Weights of a small transformer language model: no biases in attention or MLP, capped logits.
Each number is 500 + 50 x the weight over its row's rms, rounded and kept within 0 to 999. Layers, rows and columns count from 0. Numbers have three digits each. The size before them is the row's rms in percent of the matrix's.

# layer 3 MLP down (transposed), 2304x576, rms 0.0443, rows 753-786, columns 0-95
114:472441567497497522368546517489515564555573423522487508489438460478505456477438519512485564475475421521405515443415492578508480514498528512467565401477480484519507580488481603491507468522475514488495529611489532543585510432494543505448532502502444606534497539449448460567478472525564494422
092:465555486520488503568618506569589498476435460495442557478481520500482540540484483560552532534551534541555388481479488521473493549405489511438517629464532494563504431519559507420555553574564495471457550486444561471548475573531573482496513489494630583535527504614480502505487496491500481448
097:495518451552452450477452570546522456532549436514534500482609464480541489474595450543473406574506559603533504448474500435433419555571564522532543490528571529473406482555523496528511455551359485464521538466525520589501494505489454455498500515537518483557492517458499538430578454601513473410
097:528516448547566563561553465468481484462560472470456481486536505497491569453414557489560557533555587483545572490435562532472479524498577534537553514461487467486466519384566559589468497511527520440527473506477416447492493495444516385460549481561604451589468490521486583456592406504513482590
110:543499485574518447444475463608599586510474563511475459547423463435459445541514499449499407545480536577416492646436500537484553518526513502494516527494470571566466486525482434453469462414495479541552445429439469465548447440513476509493484427583492532582420515478585493513552545595516503500
098:480486454421506474514537554418452603507580511525524500526501494524516466547433462538476592466473551361522589562491537520485563562545557449608557462531492391569433451470548565509426539551489494499549595555594543483461456573530538512527508465572582506435530523448450473611450596488504520514
100:528460408522633471540441559499509511489514333502544597508442527516504463514522478528542503442404477491454544505453527466543482532542475565535605559523499520498549529492535517459526484494582528429506528554545417500625601481427467389509412590434477479516499477477481541497507546471499448489
094:423400429541468523547519437600389481526439561478506548453546502560487437455528421481527502491561416455496576511499488606409555475492548549585452425491525456482563490567441502537550505502415477534445479442490556555448462515498496520539566509530552481503546454515419620477493513507554470500
099:428486559573441510535551495405527487490544564515555559549552487527519531575546543550489558574481399479589509449427463502505515485406394561495487602503516470476492483470491480485526485478402437487476432490424532539445473496542458533470524526480502625536478649408555501497568567486490407616
097:488484456469405553494429576519484493531508509534484540523491486439458434483606549380535489556595456555487479520502501501474540507469449500614443413523506564457416570473537513504484463480556516573491513511539488517368581449506421499528505440403533461494477420471389570588463483473550399480
084:473479538404507506501529475573453544580462471474509493529529545576481420517421423461521505497463469461528528482570501486477495513421520425518480519413569489493463417517521557552479456464497505612626595467407547494494534482485517426436392395554460461551491505494511425424492513404477458494
109:502447536382538539600498501564553443576571555428501465481566488475681489487458459409508452509495499493628490453436531489592501447558484508565453404390535538484506435549462606591556416528469511578473513491590525489459502579499465439612564528469440507467471410532516540565494484508537572461
112:485547520555441484515440569517534431562468610492502485536398534480518528509520429526471453550515514503523535513476602455580521516462591497614511625454505574499546472520539531549386414481526514456496593516521610515616455479411519553524560488580607509534500524435425504547497440470376430506
096:554557518489386544460480500481550501551514533487500496430435505417524474433539528537546461505456561476470410479519567514613496539559471487605499448439543491466550592445487463522587588555512589600590447523424541544579387529407448421476506522417458515427495565490545374518457544531595527538
113:543550504442488519553565462489464483505449480467455506508522536468575473476478480450548538477509637580530490467567505513541525405377437577491439442439470536493458514505456439440494485542443484415469477530486467486497533435616512616498540536421565508421517430479519468490472451432550546451
093:488420449424580420461571538521508456500536383557533569523574619488478488461441484561501435471441602491506502531519485505516538564479465547518512464441523576476499501510612475478561470494526447444488482508472542555468499541414392512538406429545517522451460422444415470409476483509451493515
094:480498442478433513509479382525508518544519560524553560374434556455463520477534608479564422540496498505387567578482595501401528501460490542466602483504449525545558559504559528489486466498540547477533385448514492521522467483557507557536361460556377558460581420494547529481529509511472528536
101:562502501505493604522446478642462525442471526552546468511485462444464462522587468509513515560485464450541559581450534511492481640417486573472543528472530496532500539455526442538520516513453605450523386458498530534421540490425535518570514553413540503498555484480484486420460489390452511438
096:498429578530512461497467492461483524523556558484538493495475452486553523380532428422510405525485602479554556468557385482556449505507565442512467507513502562548544398543573510495576504495482506465478547520590486505563425519362587469490425504522520525595497532443453500576545528512475530556
098:490394512482452496482597471544554476501567547538485562527482511567510548494526482503530435433440583476398476505456487487512621526442509534443515584460525518482459532599527495452521499456511476499487372476492584546486529444445467449496510496507531609478466529505413498513479557527494507532
114:476514556520558527455505491482504526529502448558504448409531493573431448511523445494508556499548506578495438402481444421556533428431478494451450468460562488626596436542620477576406653470439519585619546533539523494596462516462491553491609522525480541511516451575484522473514559464421503480
098:517536487407568506426409564492559513532441550551446467369477515463476476437467451483418474520469481502498631532502446512524470564501504611587425486467487443512473456432508477517426417489544487482496615465531483530514506445430509562475497575551512485475491568473568554539523401435511548489
094:463489582443458569522438500513562501453466581418463517510473536426553441540608579502411432568515575485459510457445437584450521470566495512612485541372462463433487583476534472560517438507557480464514434494406476548503529493461498539430473472520500496495544510504570553549494545463511573522
106:411559529523466484576484480454567576579471501522540440565392517592448394461511594444474515533564486598556449532383575558480519484469377467578458434557489590481526483536499526514395521490492480457527551525435580503477517527561461498479499644457447421494379495407485528414461459532476477570
097:443552447476466525514523488419530558487517511523405472551553465511518433438472562485508563481498534464481514544511438539418604537479453430418569569468487573487486520448544527469487509444611526464594490526439491442547489533513499451466496600401515489510490477505567493443492408479501583420
077:484476517533502462407503525580536485601473558446545472484532535524456631506497471433460527404480481453509548399444538504542514512538469430478475492518470452521464497481503558478537469522470588465527582501532414561448487480512492446615400532529492531499561605359469531585504508564572552399
090:476600556503613485532490517546516517529379491509567542496445596514580509603533531483522565419509523492555447524466538540503505455538582434522623458478479446491413455417422512483457619520515574529525362395592538461541487555480480502524432472490615537391472506495559460485537439526497455611
105:507504393499547507487534502485519455524460576514461490479355524401503504418479504455551465483455543591514557490525516574454454453548480395571481464451482450437505561447501511540545518562489563427440577474554522489522443528449505543546487519496620614434519466545481444434401507495434527574
095:561461453557529537503440478455480555495522489492546605398550400503525554548505589551533427511506542440473464513437417425563509485431497480405579503509446533565503532518513493507477554511409553558457555510449446428419460591423501421587530551526501552580623427544491554505426470497590483441
106:511487521570526524526553392522486513432518475476544401436541472438499537512556424536476532422520568491515478514516495495512553511527518563542396435474522513452511551534531368551498419386442479510496553528574473511484493463523551530491483505524514500567583554446496486423480440543456539544
081:526482551560538605551478412491582613501458481518475540437551496527550501562524521502541489521479440492427435612436517488546557497586514567397485511507523530465474456584531490523383471520492463522457526499552520440570484643461476590533445575509422609479489512461448434529385527534519591451
106:473411481556490499522530542590497451465551392495553560511503448491525499433507508510505487505495482561571492504527633523463447488489525603417511451564530570478435468546447436562458463483509619581524547455385488527458492492462547531526575510517506540549414447356508546526472586451464574502
097:504460489449525514484528518557513517466528432449541533445493465572536537532536497453472393488442544511582501467486528421521460465484464518532584465486575486527501535435500529466472471487487493393491526628569476426487518534499535558592490437467421528553474496574511532527498481501540394494
108:548547486538532548445467445536484476524437555486471496474618540511570519462475571442539550529552426428533559473518487506401477528509485510545416561497505523565439444487585522467454511600460435548386451469548430493543511392534468582522515496421560468487497550645551425493552546561484360522
# layer 3 MLP up, 2304x576, rms 0.0517, rows 754-787, columns 0-95
095:514531546363471475574473558474540484479462524489489507486543485542521512532452445456505500515479495513530479446493477516434563520424566460516594525502382448491431532584448447577625486556414457476523591578496506439514410556437595546366574520530514487588465472427506416521487479523470407521
099:432428470438537487457563554539505496566487505503477499545493558493542518555467380488510467516511487513509437459515431612490388536520514473475494508424457507511481495526511554538558498568444442596405444539464514522485536471540414474512468440447507505516560561507390530540568482508563543494
099:519451556592429501516513449431491362544473547452470523407520487447458519479525486531442450501557560537548479510493572520554517526539470481505600538519503528505508431529527579496517505534515387502601563504506457543546476483513497575450463463432489564502598516562493438499453495422499467436
111:554397568546570468410477483556542479483487514453456528420601530534483481505504476550450555470516481520501418618580458484537462531514494457609523530549565581526428553505509551525564602571464483468566457404563479473536461456468495545464497504553589470583541483486530466533445524453496472470
097:503595509431449499375596512544470589488501425520562499574494485485489481474410539393505454523528500572457484473468446533513502546478456492600536566518643511473488464493453472531479483547569422540553495548543431460561488411444561573627528454473512511522510529475539510507491517520436472533
100:542472520527562550436535473629561485443382494440489526530481468497475449510508475496516528520566446546501464493515530489559458563530452510549442494484419527601482441512486465553503505453399509458523474455549479473488485431487574574569443558468561460568534438496497497552595588537486445606
093:532513532458494433515529436463433445564508393480563575453531497472590488497487640589432423462490519534525507497514414499503531406511489496560528524479510575545506449504489484522501534535455417566494523483516582512633501461467522519483425513519496459534558516574573507572483542490483586534
097:564549450498403498505540569488496441459517381513509464477538429533424495515508459412587528502511431540565493508438476602556487505519461493477564487520467484395506515355462506479530514493477464475498465557554598508402572479411509504448523600395553466482501489513476446468552523415389451487
101:476495478497470500443503461527456475498567518576482452479466431449487477522516450542527427509621453525487494542497499470507521500467491436532499512460453501527502519489541456540572578488512486554543491534635508521438550586510464542548508379559498457533421543514457479521564503447470400500
088:416466582593475402459562589481510486462440491444401567552513547547475483555628524586428525497495433461484501528495447498609527520612508440512407609622492458529572455471462493520454448371434516530505491467530511503580448522486517477531436568546515536598510497487495414542463597491581494602
105:470475548490500556507508525454528484504423429437530490482525493383537494497494512460386503462555479480513458484522513563477406551534494593618518524552535436417449420489392506540518645486508528485497438426603493532427497444477531509503497590516519566518477515504470440470492495425464487462
110:437305498508483500477518457540407444496519554509503524557527452504575539510537499604508482406329468451472504565513455524488493533492544604561534545525518475455600487475577513539488364578449446521525430524532491488504526561465526471552504498585539429437552461530459449482456474492495514483
098:469499489483512550538461543572420417475551511452575388430600435516566589555479414490523501547474530513602356543533513524461479559542534517489532445517583625521450518471482445514493465432491457511618434447581559520486562501472437566542427447561532481492511490514460524533475601508477565514
113:544554494458522506500464617543547508533464508518485514479557527504551558546583594449456529463522460484491445500520517544533472504463432438552520516476474476473460534539469402503535479518585496521502498546570511513523498437430513570588483456524496508480547416426458536505453486423458392424
096:510519557556516538518484532509462651525537539465598444493496551510492540519527618470433450469494464490559451508652522524519588472523540447444450556508424452568532565482487545509418493537464553451495521458522492537497556493603557536518540534431543483495554496561516426473483508516448537508
095:510471487461509435501558574524483537394528549490593470493521522484484486526514478512495521511502498477502493611604446541539612488446533599480471572583448451502536525411481555497527545480526450438541565468545547416514401484462489605508465520526480538488503511598472507545463544364508544579
098:529368546523463515463542465523509545474452415526607545538460521507457696605484574488487503514534470495472527488535474495537532410510539494522480509472558529395490513449498507559589497552405516548496462537470506565468489528420495487466448446538550570490495557548404541545502427406530609530
096:514553524438489505515522563448508489442474483484518484476483493514522485566406477491417473519492571500488541456518459479414574554501622552519482592585416590404426465552532504508558467514328529512492497564450497553577500602388448384426505458422494526503490556547488462508526605485482460507
099:480516553459459520505444549470444438491463492475499423538424516630474479503575527506501552474455530534528459493453406587531539585509463572472482535508493547410494539411489436630448491474372463453452437572472470504407517492547578462554517508471461512560439515451469509537587462452530578515
113:479511430500516452537609502504513551511510494480483467540497572498550563531508501525469426445487483450528421533485537600573552466529408516424563481478473575536480554413388465531458498560494500480549413554547586482470534527450460573470494458546484477488538518443467467506548523448542510537
097:523550453356467511507534585486477539371488441537474466420647485531477472500446470450440397486488545538518533591537544496450501501514513565541524536489533539463488428427452357517498565473497481555528640476488469507469584498472476457537471570461505496504396500470567521504439454538395434512
096:512547483482456492456477555602413519518482447433500424488528477555525554484428491519430495481414518609493472534530517492531522546483516436470505477541451534406497517440510478609431473569412569444625479431522560559480487535501484583497515485548596476482508503464433504509531467429517452511
104:499472580580476517407463467528504537486587510468527565514474462526487538488502405540477434432477455516527476618486503493442522506484446516536470517574499498420463576497419450477442541461518352599612509492488479544552525473515457537553493562568561442434517501462521408465480600540575549500
098:578518506446414515440485479510392422541576498501554478554568468549586449526544554415527459448523578429529520541515447407484507488500489539526532557418499483545560520446496500475476461487457459534424482445465638393472416502462491543527369543494513499505425570501471397438458544598561499474
087:525486547477509482389525461588491484446518482474531526529500539584568551550458563486492456483469546519523473524624520525499443499490505527505447468570475602476555545483481389676539443462433483447536528482634520477459523491474557468565488463530562436498538542539546523507523512418476437502
096:545414486436486472528460558388585559465515485498554387506530511557586514455540419457473504486562405525588501499497597527528458501466474524507551529515529476496504458607544507596501513516591438499499558613457465531521439506587489511400496554449547450544426540513471391551551471451516580492
109:456508466486511472517578425420514514507484502413570471491568550422527487508512504393379538451475476510536467368511425554472500506459503509552550446549459489496561457515491480489523540503459470484476509481470497514558409536553522628471507435599440534465471556553497594515512428475517403539
092:408460542518475586479535500533583554493407432468431542548509556504549530524455557474499471437482509674392537523442400450439535477516537437479577484437584465450599513496506444553428554592534474514517529422529471445534476500530521567482504571554483474485560508437488538476471500475467482525
106:465479451476547415423536495541455507464459473428524480457553479485567481539524549544508565481525498527445479529481521450493493473497531496584446556555521517400542523585501520529529483427474444619536489514626538486478551472535429450558469495528543487644555578471507558571500492479435523402
089:544577536511451559536463469527485410471503453485456508457502509510521515514433497434400564456589489551626518532509539615454479541453462516492499458440493497491557573435476425462462501477483495526549389507541463519391418398478543521384494534513542425425463473474513518533650553506471478556
101:576514426536442514505476514526499598527508431521473568548475475551439556528503450390473550451527522471541493551484507528440489466487575643421520495507512490565506550505524407498542494509529514501530554368455496409478411423464504482508476522431554494484512496544435392526584536489435495447
098:593525549431472552495533471396533546506400365550497454529510472542526625573576446513494483538489608451538499461541497514562521507463531538492522523488603571434592398546472432550495522485482424483548464491446540499449502580481521464481496476475617509508512537572478466570451548508500511554
105:492589592468507529484482504505441522468431469562562451409494554472620518580533496519515577399549516506534520568595563572656558441541500475523504489468460548545449437532481506611454507555449486494535480513506460475481513470538390466539470441583507463522544529499481486574402575493555467465
092:546515606463458457425619531485537590471550549472616541438584560485488584441538465560455544491468495475535492520566427508537524458466510565497467503501467458493552421525548648582510522508509524446534420432546558478511536526547533605550556471511562489483425503585522371500512500421484476529